Part of a small language model's weights: 1 head of 64.
Each number is 200 + 20 x the weight over its row's rms, rounded and kept within 0 to 999. Layers, rows and columns count from 0. The size before them is the row's rms in percent of the matrix's.

# layer 8 MLP down (transposed), 192x64, rms 0.177, rows 119-155, columns 0-63
087,187,186,212,201,190,186,229,183,215,235,213,158,164,216,205,203,199,243,211,191,216,206,192,229,201,190,224,230,207,226,176,213,195,203,202,196,186,172,188,216,159,204,227,207,251,178,204,193,203,215,176,199,191,182,195,219,175,192,246,202,195,216,205,223
102,195,223,224,198,215,224,207,201,174,207,210,202,208,201,190,222,202,168,162,200,173,183,207,166,151,200,194,194,209,183,203,219,211,191,221,214,178,183,178,210,207,202,193,252,201,252,186,174,181,219,200,197,218,161,211,233,196,197,216,227,186,195,220,211
093,172,217,180,224,231,162,204,194,178,201,222,210,166,226,174,242,199,228,201,202,220,206,154,201,224,217,195,182,195,199,230,171,206,192,210,218,216,193,224,181,200,206,206,232,206,217,217,218,211,225,171,178,229,190,197,171,196,216,192,207,165,192,197,192
094,203,155,230,201,213,199,230,214,204,181,190,188,209,231,200,148,196,228,172,215,176,210,226,196,174,198,192,213,197,201,203,194,190,230,204,224,196,184,164,192,217,198,229,202,199,208,208,202,172,161,159,195,236,192,200,197,214,200,192,234,216,205,205,165
101,204,179,210,218,213,196,203,185,180,211,223,176,177,174,223,216,206,189,204,167,182,180,220,165,201,174,230,196,229,146,201,237,206,214,172,214,202,181,228,197,218,214,187,183,235,204,210,192,213,216,178,191,203,215,241,177,197,215,165,193,204,195,201,175
098,198,193,168,242,194,192,198,182,206,178,231,214,196,176,202,193,190,181,201,197,214,195,202,183,163,178,220,234,204,209,200,167,225,192,192,190,242,206,219,177,183,191,206,224,189,221,166,232,175,243,194,172,221,176,176,205,214,207,188,205,196,202,197,243
096,208,159,195,205,223,185,167,181,170,202,208,190,176,200,172,214,233,191,225,212,181,204,197,179,183,183,205,180,198,227,148,203,191,205,182,222,170,180,233,207,196,210,184,227,230,191,200,211,218,200,176,188,198,231,220,172,196,215,196,209,214,178,227,164
107,228,244,187,226,152,200,201,191,182,205,199,200,191,191,184,181,204,170,231,223,255,236,176,188,210,198,211,187,209,234,199,202,187,178,176,169,206,208,175,189,191,193,211,211,192,194,155,189,182,182,197,211,195,226,205,176,207,223,192,201,198,190,181,178
095,191,195,233,226,204,163,191,207,201,230,207,205,197,186,206,208,188,202,191,224,181,207,196,177,219,196,186,175,173,152,160,152,221,202,190,202,177,214,176,218,176,217,184,207,230,170,151,176,196,231,189,210,196,192,197,218,206,211,196,202,203,223,177,190
102,175,225,200,204,174,221,211,184,212,199,198,188,212,218,233,213,206,200,164,189,204,194,177,196,221,214,167,206,179,193,223,240,133,208,212,178,181,216,215,226,204,214,192,194,201,218,175,183,189,207,164,185,195,195,194,172,217,217,210,166,172,220,222,199
100,177,185,205,193,208,214,198,183,182,233,202,209,173,248,220,185,179,209,170,178,219,196,251,177,205,196,208,207,213,202,206,242,164,232,230,249,198,183,227,212,182,208,201,199,216,222,200,186,205,199,196,186,204,180,233,184,204,227,191,196,192,180,191,193
097,191,174,226,210,214,236,207,208,196,217,215,181,209,225,189,179,228,184,204,237,194,200,184,197,214,173,230,220,184,188,180,223,196,185,183,248,189,156,229,187,193,168,216,219,199,207,221,244,172,215,200,208,176,211,189,184,202,176,193,188,178,223,191,194
105,196,182,201,175,189,220,206,216,191,212,219,214,220,195,191,205,186,185,224,218,190,170,256,189,213,218,213,240,177,167,197,192,196,195,178,179,207,200,186,203,181,169,192,177,207,221,201,205,222,206,221,222,191,221,165,212,201,204,246,165,184,243,202,226
090,189,172,204,196,247,202,164,187,239,188,205,169,202,183,173,227,226,186,222,196,199,206,204,203,224,191,151,166,193,169,211,205,193,211,196,207,194,188,195,178,191,247,191,178,229,206,203,186,189,178,182,225,177,219,204,226,189,201,205,191,179,229,208,202
099,205,215,194,221,167,215,242,164,208,174,200,208,180,224,205,171,194,192,243,191,216,193,193,168,187,205,202,181,212,169,181,203,212,207,201,175,173,200,171,178,199,201,233,193,235,178,175,212,156,229,227,206,205,179,220,189,189,205,177,213,218,210,203,212
093,186,221,207,202,191,212,204,170,184,216,212,142,202,194,207,217,201,192,202,218,208,205,170,218,193,170,192,205,185,193,201,222,217,194,159,203,205,140,210,191,196,224,199,182,157,198,215,176,195,216,205,163,197,200,204,166,208,219,183,202,212,186,167,238
095,215,181,206,222,178,201,217,231,170,199,196,179,194,219,225,199,214,206,176,200,227,222,201,199,239,181,214,199,160,189,221,219,168,224,186,193,212,203,182,184,236,227,188,180,208,200,169,216,240,183,182,216,198,161,205,204,213,239,203,205,191,192,218,166
107,227,203,196,170,210,236,227,182,204,199,211,199,213,194,222,216,213,199,165,186,212,230,183,225,182,189,207,212,204,250,194,214,195,186,211,197,203,194,178,216,179,201,176,152,188,170,226,230,201,209,241,218,192,180,194,203,212,180,215,183,197,152,199,179
098,211,211,155,238,191,176,202,190,178,162,201,226,244,193,174,189,182,190,214,200,235,179,200,168,208,192,210,183,236,183,188,235,179,198,199,199,169,192,211,198,197,219,202,181,160,201,230,192,192,183,219,193,180,208,219,167,223,203,207,196,203,185,175,203
111,201,195,197,210,226,202,196,206,225,257,216,169,186,227,203,209,187,170,213,242,200,170,176,236,204,211,194,196,219,202,194,209,191,211,198,217,222,182,178,178,212,213,218,165,177,202,192,182,208,219,179,197,193,224,214,192,160,179,174,189,215,162,171,210
102,210,181,214,222,181,203,204,226,211,176,190,182,182,179,206,227,200,191,188,179,217,200,220,216,227,164,216,208,210,205,208,207,223,183,161,226,191,188,197,219,195,201,200,207,208,181,250,207,217,168,170,240,230,211,198,180,202,200,180,221,241,160,204,222
098,184,185,237,206,203,220,214,236,212,197,199,205,202,197,202,225,176,184,198,191,226,186,184,181,193,217,201,217,231,174,163,219,170,211,209,195,233,201,206,202,226,204,176,161,197,188,212,179,200,205,263,202,195,209,187,201,218,214,213,156,162,212,211,191
098,186,179,180,223,168,176,188,225,224,176,181,199,211,219,214,202,224,206,202,181,212,207,215,194,209,192,200,211,208,160,194,224,218,203,197,219,216,197,217,149,215,246,216,250,180,197,211,177,185,249,207,227,183,186,212,209,195,227,186,190,205,212,205,215
100,216,201,181,217,232,241,182,191,208,177,227,253,180,226,209,249,156,175,203,218,199,191,197,199,197,218,211,199,195,194,191,190,236,180,213,220,235,199,207,236,200,173,192,213,201,194,202,179,207,167,212,225,212,211,209,196,207,206,211,181,187,187,180,185
104,201,212,219,229,199,194,216,207,178,214,170,220,181,258,180,183,185,183,206,188,187,193,196,237,190,237,178,203,202,207,208,197,216,197,225,226,214,200,189,196,179,177,199,231,199,211,210,238,215,224,186,180,190,172,184,228,214,192,218,227,149,197,217,210
104,232,212,224,194,214,213,192,180,190,205,219,229,177,186,195,202,166,203,198,186,176,195,194,208,190,236,169,169,186,183,221,226,228,211,203,212,236,194,214,225,226,185,191,217,174,180,206,223,181,195,211,252,172,210,205,198,189,211,187,192,183,176,155,179
103,189,178,213,213,200,215,177,202,196,201,220,197,218,183,186,199,216,211,201,173,195,209,179,207,179,187,209,199,212,180,140,203,186,185,186,230,218,195,254,176,207,215,202,168,251,191,221,186,188,170,180,220,193,221,191,188,180,200,182,170,175,218,226,217
099,200,195,206,214,206,202,213,170,188,186,167,221,172,137,189,217,224,198,184,194,195,189,214,187,192,205,209,224,212,198,187,180,201,191,183,197,195,181,204,196,191,186,185,129,185,177,195,209,217,248,192,206,213,221,211,230,240,191,204,181,207,174,198,189
100,219,212,201,193,196,188,197,207,187,180,184,179,234,197,226,210,229,177,226,194,186,256,176,211,239,181,218,203,197,214,183,159,175,195,204,233,192,214,228,193,176,186,202,208,209,205,203,222,203,240,192,173,171,226,200,207,233,187,228,197,223,204,206,210
097,209,184,187,225,181,176,201,211,189,170,168,192,226,221,155,178,203,178,214,233,205,214,205,202,184,192,238,204,208,158,196,193,207,213,233,190,177,200,203,193,201,219,169,188,210,249,169,184,230,219,199,186,225,213,178,212,199,204,209,171,205,181,189,226
096,215,225,177,228,213,183,210,207,186,235,188,221,169,179,195,203,205,149,199,199,200,220,221,199,204,194,204,195,229,261,177,207,202,222,199,187,206,192,214,212,174,186,209,183,173,239,222,191,210,204,191,178,188,189,208,231,205,190,219,168,217,177,211,232
092,229,192,206,209,201,178,174,196,245,202,213,205,214,185,190,238,192,219,190,189,200,260,205,183,200,208,176,243,168,225,209,206,219,184,209,206,238,221,184,209,206,209,196,203,196,211,230,189,207,203,216,204,199,206,204,203,180,180,195,163,259,209,192,195
101,218,200,194,206,212,164,209,197,199,182,214,134,245,205,180,178,177,189,208,191,180,206,203,196,192,207,174,204,194,264,219,212,217,188,219,191,188,202,201,175,226,214,235,195,187,199,204,196,178,222,207,222,195,181,195,220,172,201,219,212,219,227,223,208
104,177,252,178,229,170,209,209,188,221,220,201,199,198,195,199,165,201,163,190,191,192,226,191,161,205,208,211,218,210,151,172,191,232,214,212,215,212,183,202,189,202,181,202,188,225,174,212,201,217,160,209,214,203,209,191,181,186,200,173,219,163,224,198,202
089,209,152,201,190,263,162,212,196,190,191,193,169,190,219,185,228,204,191,193,172,207,195,216,182,213,203,209,219,238,184,179,240,154,191,190,181,196,216,241,192,181,201,185,202,196,199,178,203,194,179,206,176,189,234,212,209,214,194,194,190,207,195,212,198
102,236,171,237,206,177,179,204,203,196,205,184,203,186,213,217,177,211,229,230,213,179,193,196,208,166,201,217,214,213,191,188,200,196,230,212,215,235,200,184,209,159,232,201,184,196,188,198,169,210,224,232,165,179,226,193,212,196,170,225,219,199,168,222,179
100,203,199,192,196,225,197,192,172,230,231,165,221,202,172,211,191,218,178,242,184,180,234,214,221,215,169,200,223,192,178,233,166,210,223,229,213,232,243,211,218,203,185,226,175,173,196,197,201,230,189,206,210,200,177,192,196,202,191,186,219,217,202,194,196
# layer 8 MLP gate, 192x64, rms 0.214, rows 120-155, columns 0-63
105,226,195,185,216,207,177,195,193,225,186,198,196,170,169,200,231,218,221,222,217,203,178,216,180,220,192,209,180,212,223,208,218,186,227,173,214,179,191,170,207,189,226,210,210,227,186,228,213,202,190,184,193,168,221,180,176,201,197,250,170,234,238,181,198
096,193,210,193,236,211,190,155,188,212,160,235,200,184,198,176,220,219,207,209,186,231,218,184,205,213,156,202,194,192,186,191,166,187,175,200,204,193,191,240,171,213,219,220,169,200,168,203,203,212,222,190,209,228,226,166,213,192,193,219,180,213,206,202,178
097,222,172,218,189,183,201,164,186,187,148,199,221,186,174,156,160,198,188,154,199,213,198,203,196,177,220,211,207,202,204,192,183,206,213,160,192,199,192,190,197,220,216,195,183,196,203,200,183,201,177,173,227,206,201,220,175,167,186,187,180,204,194,240,178
101,231,177,198,200,197,220,172,192,189,185,197,205,200,175,202,202,199,178,216,236,192,182,194,172,199,191,168,207,185,206,168,205,185,201,147,224,188,196,238,222,193,232,191,233,204,193,167,192,195,190,211,200,192,244,232,202,233,185,194,191,161,208,178,217
094,228,201,201,207,200,232,237,221,218,166,214,191,220,232,217,211,200,216,174,187,227,238,208,207,206,192,166,172,207,203,190,202,199,207,201,216,207,201,216,213,188,191,217,183,219,187,218,201,187,205,186,186,227,207,257,213,195,206,211,228,188,257,215,231
096,203,230,185,199,236,202,175,222,206,196,215,219,196,196,211,188,186,209,215,187,170,198,160,182,185,195,239,170,241,189,167,190,220,172,229,192,199,180,224,206,205,189,217,194,181,166,153,167,200,216,185,185,183,230,185,209,179,202,187,205,196,216,223,205
106,211,228,215,193,230,213,228,202,200,196,196,203,175,200,179,176,171,207,173,172,206,210,195,259,231,199,195,191,180,198,215,207,227,203,230,192,217,187,193,188,201,220,172,208,236,180,239,186,208,199,218,207,221,196,186,203,217,208,224,170,195,247,220,225
097,240,229,219,206,207,196,183,224,203,215,217,206,173,185,161,178,228,226,202,228,176,221,171,250,207,192,159,197,212,190,185,195,212,191,180,219,173,199,188,173,204,219,205,224,198,174,214,180,184,188,176,196,207,186,207,209,199,212,188,162,191,170,206,221
097,194,215,203,183,211,217,169,230,195,166,207,157,242,234,221,211,164,199,200,213,216,200,186,180,206,205,191,182,194,212,216,204,187,200,199,203,187,192,210,208,229,245,221,228,189,198,190,174,210,206,193,198,167,203,174,242,191,193,172,222,223,212,204,161
095,182,182,178,206,210,192,209,165,158,174,162,180,209,207,211,197,210,212,194,196,208,204,242,181,209,179,199,198,238,226,194,212,249,192,241,184,194,171,196,206,175,217,195,187,173,210,183,167,225,195,173,197,205,206,227,178,212,205,185,169,187,207,212,197
101,228,197,205,186,214,210,206,186,249,200,219,213,206,191,198,217,184,185,203,211,223,210,169,163,236,201,197,200,227,169,200,206,198,208,208,225,246,195,194,229,169,213,207,198,216,192,221,195,190,212,167,165,167,219,178,203,194,193,166,166,209,228,195,176
110,173,176,200,181,177,201,194,234,196,188,197,229,167,221,181,226,194,199,198,192,207,180,188,201,170,195,213,151,192,158,200,189,163,219,220,229,210,185,180,228,211,203,219,218,191,181,168,220,181,214,184,194,173,211,211,173,199,187,187,227,220,212,189,230
098,205,172,240,192,194,186,171,215,183,177,224,210,182,215,204,193,167,189,199,224,247,215,210,186,183,192,214,205,219,197,246,207,176,203,180,204,234,194,201,210,216,221,189,200,207,193,195,245,179,219,219,159,199,201,213,175,207,195,177,235,231,212,209,213
098,215,210,179,218,178,208,201,203,204,211,211,210,196,198,216,175,222,172,143,200,221,194,189,210,197,226,166,178,223,226,250,190,214,213,205,173,191,193,214,185,204,223,195,198,176,161,186,188,182,233,164,215,215,191,199,209,175,217,214,197,165,196,214,172
089,214,225,213,182,194,214,212,181,189,210,194,220,208,175,201,206,222,196,191,185,231,216,227,197,237,219,189,185,201,195,210,220,191,204,178,175,214,198,148,192,229,239,190,210,189,190,167,198,185,230,227,170,178,245,221,188,201,190,180,213,166,184,194,230
094,166,198,195,211,228,183,195,193,217,202,177,206,232,173,216,243,228,231,219,214,187,215,213,201,210,216,225,225,204,187,222,233,213,199,174,198,211,203,192,178,197,213,209,201,209,220,210,194,219,231,188,226,222,147,199,214,195,150,212,184,189,222,186,186
098,210,190,184,189,185,188,219,152,222,218,193,169,206,202,240,181,219,224,170,181,209,178,183,204,190,185,203,222,209,207,236,187,206,211,188,211,201,243,245,228,204,218,161,185,179,195,211,208,216,207,221,209,227,186,209,177,191,184,237,221,209,201,190,192
094,210,223,230,193,203,212,194,171,222,216,156,160,182,167,216,178,207,191,164,201,155,159,180,195,186,212,202,195,187,216,189,208,244,199,211,185,212,200,164,200,203,204,194,231,212,193,223,189,223,201,186,197,200,218,211,214,181,200,183,221,226,171,217,191
101,206,154,190,204,183,160,187,153,183,226,192,211,168,169,207,193,208,198,224,174,203,177,206,191,225,199,186,226,184,185,211,190,226,199,179,202,190,231,264,223,240,206,190,205,199,198,209,191,206,192,212,191,214,217,215,193,229,207,191,197,199,180,179,196
106,194,190,197,193,169,200,209,218,182,217,191,153,183,226,190,201,221,235,218,163,200,211,232,197,216,202,181,196,146,160,182,222,225,221,219,205,197,178,223,172,224,208,168,205,194,217,208,181,209,200,219,231,197,203,211,184,197,187,208,218,210,200,223,171
096,212,179,201,229,220,223,204,225,186,234,206,177,188,201,219,190,181,153,209,206,201,200,199,160,216,194,156,191,201,199,175,205,181,184,203,142,192,216,203,169,186,189,164,175,194,209,170,191,220,201,195,233,219,205,216,201,203,197,221,234,199,216,191,206
108,189,175,202,178,203,197,175,203,215,183,191,184,214,180,210,194,226,221,204,178,189,207,185,172,211,185,242,217,155,197,177,196,198,180,237,237,200,163,195,203,207,233,193,194,172,176,221,183,191,199,214,228,190,237,202,166,175,213,201,226,223,209,176,216
104,232,236,212,219,189,211,189,188,212,201,202,192,221,192,193,184,210,236,241,223,185,189,208,188,240,231,215,208,186,180,222,189,183,211,176,174,173,171,157,204,175,184,201,235,223,191,228,190,190,215,185,223,187,204,173,204,178,222,201,176,224,196,206,195
109,217,202,192,193,233,216,212,163,231,216,195,185,251,203,184,194,186,170,195,220,202,234,223,193,199,206,172,195,187,176,202,197,190,235,211,207,187,192,206,212,183,219,160,216,207,180,191,185,189,184,187,209,183,207,183,240,197,139,202,179,178,207,193,185
110,253,224,212,233,210,185,190,208,174,186,196,191,193,209,194,174,212,209,200,238,205,196,179,225,202,181,174,175,159,184,177,222,200,178,178,212,167,209,220,188,179,192,194,207,188,186,200,164,194,195,176,213,191,216,173,243,188,184,167,222,178,195,206,192
101,180,218,219,194,188,222,202,173,189,148,237,217,202,194,222,189,230,176,185,189,194,183,186,223,207,161,204,165,182,182,184,203,175,187,196,203,183,207,184,222,217,208,186,232,194,218,201,203,172,231,197,197,202,178,213,197,209,192,187,202,234,175,152,171
086,191,184,188,185,205,203,178,197,224,214,210,176,193,216,165,211,207,240,220,250,202,182,193,228,188,181,212,230,177,181,238,210,249,195,189,194,205,192,225,179,219,198,202,197,172,177,168,206,192,200,177,175,206,210,200,222,223,237,178,211,175,192,202,187
097,225,220,188,208,187,186,239,186,193,233,203,200,213,172,206,191,199,221,208,222,189,208,185,171,174,183,208,197,212,240,212,170,215,170,224,188,184,179,163,193,179,224,176,237,173,210,243,155,173,191,189,216,209,190,206,214,183,205,197,211,199,208,182,205
093,226,208,205,195,227,216,191,185,187,203,159,216,195,200,178,222,157,224,195,192,215,189,185,217,185,225,178,209,192,242,218,197,190,205,206,196,182,210,205,202,239,204,245,212,171,164,202,185,194,218,226,221,191,204,211,218,196,183,176,198,196,260,204,185
083,239,216,195,231,217,207,152,172,215,185,191,181,214,215,219,189,185,198,198,175,163,190,200,206,194,196,178,203,219,221,194,193,184,200,186,198,186,182,260,221,178,210,199,206,209,227,221,168,216,201,172,184,200,212,204,223,169,171,191,166,224,187,194,203
098,195,180,223,189,226,185,174,210,238,201,215,198,180,181,203,224,159,215,222,204,175,180,180,210,162,213,162,186,182,200,207,184,184,211,180,203,214,211,173,192,175,201,214,216,240,231,185,181,215,173,196,193,219,153,199,176,188,213,207,171,216,198,195,188
095,194,193,199,209,220,188,196,185,193,187,182,160,193,223,212,208,205,218,226,167,213,185,207,198,211,235,198,196,212,170,177,192,225,198,187,213,183,211,227,243,172,204,204,189,195,219,200,172,253,188,172,210,224,224,202,207,228,167,204,229,191,194,205,154
108,192,195,188,209,221,229,180,198,221,191,214,188,222,203,170,182,257,219,167,186,190,210,198,194,186,189,200,201,175,229,190,214,238,210,191,204,208,223,241,180,212,235,186,195,199,187,208,208,189,174,203,185,211,191,210,176,182,170,191,199,191,249,176,164
095,158,196,205,182,179,230,210,165,227,211,205,213,210,191,189,231,158,210,204,222,228,200,177,203,209,198,188,166,182,192,206,209,194,160,166,197,200,189,233,197,193,204,230,197,193,213,228,204,207,212,171,231,188,168,217,174,208,163,218,224,215,198,182,196
100,172,173,209,212,233,215,182,220,198,180,220,152,187,168,184,176,196,211,204,236,211,218,205,179,241,197,201,187,184,201,185,195,237,206,188,198,203,168,216,180,193,219,210,174,182,183,195,188,187,186,205,181,215,204,201,183,184,147,199,195,168,229,184,185
096,216,195,220,223,214,168,195,188,211,184,170,179,199,203,196,211,216,232,213,199,210,191,208,180,186,230,229,216,225,174,195,181,203,180,189,207,186,188,220,251,190,195,208,194,207,209,187,166,236,195,143,182,210,203,207,163,225,212,198,218,191,187,199,159
# layer 8 MLP up, 192x64, rms 0.189, rows 120-155, columns 0-63
105,212,184,194,205,181,185,175,252,226,210,204,189,206,221,201,208,201,195,219,186,239,197,196,216,249,179,196,206,173,190,232,188,156,204,175,159,219,194,210,191,171,200,188,221,195,202,207,234,163,187,178,194,194,230,182,179,197,228,200,195,211,179,195,204
091,212,218,243,202,183,190,233,181,188,206,171,223,185,226,238,195,168,196,192,159,241,193,202,204,203,197,209,204,209,191,207,179,184,207,209,183,202,174,197,217,177,188,194,212,223,215,194,238,187,231,225,181,208,185,190,221,210,243,219,181,212,184,230,178
099,195,220,207,205,218,224,203,220,234,175,214,224,200,174,224,199,202,206,197,207,247,179,184,201,204,195,200,212,182,236,196,206,179,230,193,212,213,207,197,183,223,197,126,216,203,212,178,223,197,215,202,193,227,218,237,237,173,189,200,204,204,194,217,220
095,194,206,177,202,216,223,225,222,178,198,232,201,228,204,208,233,214,207,199,160,222,228,237,213,172,190,197,173,182,188,209,215,185,184,200,167,220,233,195,185,221,184,191,191,175,171,197,187,194,214,193,193,173,161,193,202,187,179,239,195,223,219,234,206
099,168,207,207,204,194,175,184,166,178,187,215,222,204,201,202,237,178,184,211,185,207,207,207,138,218,180,235,218,183,185,237,220,200,230,192,199,209,165,198,206,202,207,173,239,202,179,184,209,207,179,230,189,202,197,174,204,191,206,199,208,180,187,168,226
100,164,195,217,197,184,227,239,182,196,192,218,196,203,217,223,249,218,195,187,193,238,199,192,210,214,176,193,209,216,202,167,187,207,232,186,210,255,213,194,215,228,213,214,182,205,223,221,202,158,217,199,191,176,209,209,187,211,184,199,193,179,206,192,240
113,176,177,226,195,223,174,185,189,235,196,199,215,219,224,172,186,171,213,162,162,206,218,192,195,176,198,202,214,197,204,202,202,206,172,212,200,184,199,162,196,152,157,227,188,217,182,215,185,192,211,174,190,162,193,198,234,213,194,193,199,176,178,207,212
105,177,185,193,143,207,203,227,221,173,201,205,185,243,204,195,178,195,194,204,182,221,220,244,229,164,192,225,234,195,205,194,203,208,197,213,199,198,198,192,164,230,187,209,185,210,233,221,152,197,215,216,204,186,207,203,175,189,223,212,216,186,211,206,206
100,201,214,174,205,204,237,199,203,231,245,206,201,196,180,238,202,215,181,181,179,209,197,222,233,233,186,189,220,162,193,188,211,145,180,202,220,221,244,189,181,195,187,206,185,203,231,196,159,187,208,193,185,211,194,208,172,188,200,211,200,198,211,192,211
101,177,239,190,182,176,210,243,229,184,183,188,193,184,220,176,196,194,211,180,202,225,243,187,212,177,166,215,191,211,205,191,191,191,189,210,196,196,181,211,174,211,156,204,216,243,192,211,189,186,186,191,181,193,180,173,230,195,206,188,210,204,184,249,185
093,191,206,219,207,192,177,190,193,171,210,180,204,161,219,209,189,208,188,203,185,216,203,176,184,177,191,217,183,180,195,186,201,234,200,251,207,196,176,196,237,192,201,208,207,212,191,156,181,185,206,170,219,179,201,185,212,133,243,213,208,193,195,195,194
104,239,183,207,222,225,165,204,194,199,208,181,188,216,194,188,191,210,184,172,186,161,218,216,184,221,174,200,182,164,220,232,185,200,238,147,220,163,197,201,228,201,203,170,202,219,189,200,205,181,199,203,202,187,173,203,192,208,199,172,169,182,207,184,183
094,199,214,146,242,168,221,202,177,203,209,182,194,196,190,219,206,234,197,179,198,160,198,217,238,212,192,184,188,167,186,163,194,200,184,205,183,204,219,193,184,167,178,186,180,195,202,192,189,202,209,210,221,198,209,189,205,203,222,243,151,215,200,198,199
099,175,198,194,174,219,173,136,220,185,216,197,219,196,171,194,208,184,195,204,211,229,200,193,184,183,152,229,209,158,192,190,221,151,193,205,217,235,190,207,189,200,219,175,210,206,202,214,203,245,199,188,176,199,210,187,191,204,185,211,204,208,195,196,185
091,185,188,157,191,206,208,218,207,187,219,179,192,201,196,192,197,186,191,207,211,182,221,163,180,192,185,232,190,180,208,190,199,165,171,140,184,181,193,241,183,209,181,206,203,205,167,168,213,213,189,189,231,214,178,191,177,179,178,200,162,208,214,208,184
101,200,167,177,210,219,211,189,216,233,180,181,214,229,212,184,197,230,213,202,209,187,196,207,200,192,228,198,251,212,167,184,215,202,189,189,196,162,206,213,210,198,175,180,199,207,228,200,190,192,159,211,225,182,196,173,230,215,178,193,190,212,184,146,177
109,184,188,177,193,184,177,242,160,180,234,189,193,176,238,215,188,200,200,189,159,221,238,212,176,190,193,228,200,188,205,212,168,202,215,207,212,215,181,243,225,231,219,187,204,172,213,200,185,233,195,187,225,190,200,208,204,208,230,220,204,209,193,198,200
100,143,198,197,196,192,208,174,218,231,212,235,220,178,221,205,186,184,216,192,190,224,183,162,204,190,187,180,187,205,226,202,188,220,218,192,202,221,153,173,206,191,159,190,190,201,188,220,222,198,198,185,207,227,203,163,218,184,198,210,236,195,201,187,168
115,214,202,163,194,201,165,200,237,213,185,208,215,195,232,208,179,221,232,205,191,214,223,194,152,194,154,181,170,200,197,193,217,210,200,191,209,217,185,204,192,175,185,192,145,228,173,203,193,194,211,228,220,205,193,207,189,236,190,187,180,210,202,201,175
102,179,179,211,181,199,197,199,170,172,176,182,184,205,212,216,171,223,223,218,210,206,176,183,158,172,194,197,195,212,197,192,203,177,215,256,216,177,197,212,211,182,212,189,177,195,184,189,208,171,239,226,186,177,191,210,235,237,217,198,197,178,209,223,180
095,194,195,203,189,191,175,210,260,182,223,228,217,235,211,191,148,193,199,203,192,200,184,193,222,179,172,161,222,190,221,186,181,229,214,199,210,184,202,185,213,205,195,179,198,239,196,189,196,176,179,199,196,182,181,169,198,229,191,184,189,206,212,161,210
102,215,191,201,198,180,208,189,181,228,219,208,215,196,207,220,185,211,200,197,186,216,168,196,240,207,229,158,158,202,188,182,224,204,218,193,194,179,210,170,184,183,158,235,211,195,240,205,194,187,175,167,198,196,201,188,176,232,184,205,201,224,167,178,182
101,175,223,211,193,205,168,199,162,164,207,214,174,188,209,214,180,233,189,230,219,189,204,204,212,189,209,229,199,194,199,228,186,193,191,219,189,173,187,229,171,221,202,213,236,177,226,219,178,193,182,210,202,226,209,157,241,189,196,208,230,185,186,204,217
098,223,210,207,176,206,196,182,199,161,203,178,195,220,164,191,177,176,164,200,214,204,193,208,198,247,189,221,209,181,184,205,195,206,228,191,209,188,183,189,212,182,179,161,217,198,212,172,172,195,160,190,221,210,205,208,152,188,188,206,183,210,153,205,187
102,218,223,211,195,182,209,187,222,185,189,168,203,202,196,189,209,241,220,194,227,217,195,234,191,192,175,207,189,241,225,188,163,185,208,206,175,149,173,184,201,207,224,199,201,235,193,205,179,177,173,183,161,219,219,204,185,185,188,193,204,190,184,225,178
099,172,184,193,198,199,198,171,206,213,218,162,179,195,215,191,230,218,238,175,168,173,217,233,173,225,238,203,233,199,201,177,224,201,188,209,202,202,188,237,191,207,186,219,201,230,179,177,218,224,216,191,218,209,240,195,220,203,219,212,201,192,205,223,184
095,181,194,195,178,196,213,176,196,175,206,242,216,166,250,189,198,164,198,194,203,197,220,212,234,219,189,202,194,165,185,209,224,207,213,215,220,215,178,194,212,194,183,218,200,189,213,183,209,174,207,196,168,191,184,170,202,207,210,137,206,195,191,234,215
108,202,192,205,204,186,206,183,189,191,195,219,176,209,215,208,174,166,185,212,165,250,193,180,193,217,192,180,204,175,161,212,171,213,197,189,202,209,234,224,207,201,168,148,164,174,230,215,219,188,224,216,185,205,217,220,220,217,212,204,199,190,189,173,205
094,189,217,197,212,180,210,170,177,184,208,211,217,179,194,205,189,181,212,156,232,216,210,166,224,209,213,219,208,211,207,168,196,178,217,205,211,199,184,170,187,224,214,200,217,182,189,201,212,188,212,252,221,206,197,197,209,212,203,193,227,156,200,150,240
086,210,201,234,214,197,205,208,199,205,205,229,187,210,232,224,238,189,231,215,198,160,200,197,206,170,228,183,211,240,223,208,173,193,183,195,209,182,167,193,216,167,210,204,205,201,236,209,189,199,188,212,213,201,180,205,222,179,171,170,174,167,180,198,235
089,183,219,233,170,213,195,198,204,222,217,196,220,211,203,186,229,171,190,203,224,203,198,215,186,204,200,191,234,211,232,169,189,180,207,184,207,170,189,216,210,175,177,209,197,187,207,200,195,168,192,187,183,172,186,201,189,150,201,227,205,252,222,156,180
102,214,178,248,181,176,205,192,185,224,232,204,219,223,248,184,181,193,188,238,228,201,179,195,185,211,216,200,211,201,179,179,186,200,220,175,204,165,219,210,207,207,217,171,225,215,214,175,192,235,199,209,205,226,195,205,218,183,211,200,178,189,223,159,202
103,207,184,193,181,234,207,207,192,186,256,206,213,195,171,199,221,231,182,205,203,183,186,183,242,189,197,179,199,206,201,174,159,207,185,167,201,202,191,197,225,189,223,212,183,200,213,230,190,149,219,195,201,178,204,204,162,203,161,207,217,182,204,204,180
094,258,211,183,224,193,156,152,224,193,189,191,212,172,204,206,188,207,231,205,199,174,186,206,194,190,214,210,203,209,184,187,196,187,211,218,198,198,225,212,215,230,206,185,195,203,170,196,214,228,231,171,175,205,240,188,230,216,227,188,203,177,192,225,196
100,189,224,171,255,194,230,172,190,187,192,204,177,217,191,173,212,202,213,161,211,218,176,191,199,209,189,192,197,178,210,195,205,194,162,217,185,191,209,211,172,213,193,185,182,168,210,183,174,216,182,172,226,203,186,234,163,204,214,156,191,189,180,199,204
100,176,217,190,201,219,160,218,186,182,205,199,214,148,226,169,225,212,205,184,219,193,193,186,213,159,198,199,213,214,210,204,206,172,198,188,182,215,176,200,227,225,213,224,203,196,158,189,195,211,198,193,183,195,232,159,213,217,208,189,178,177,208,196,153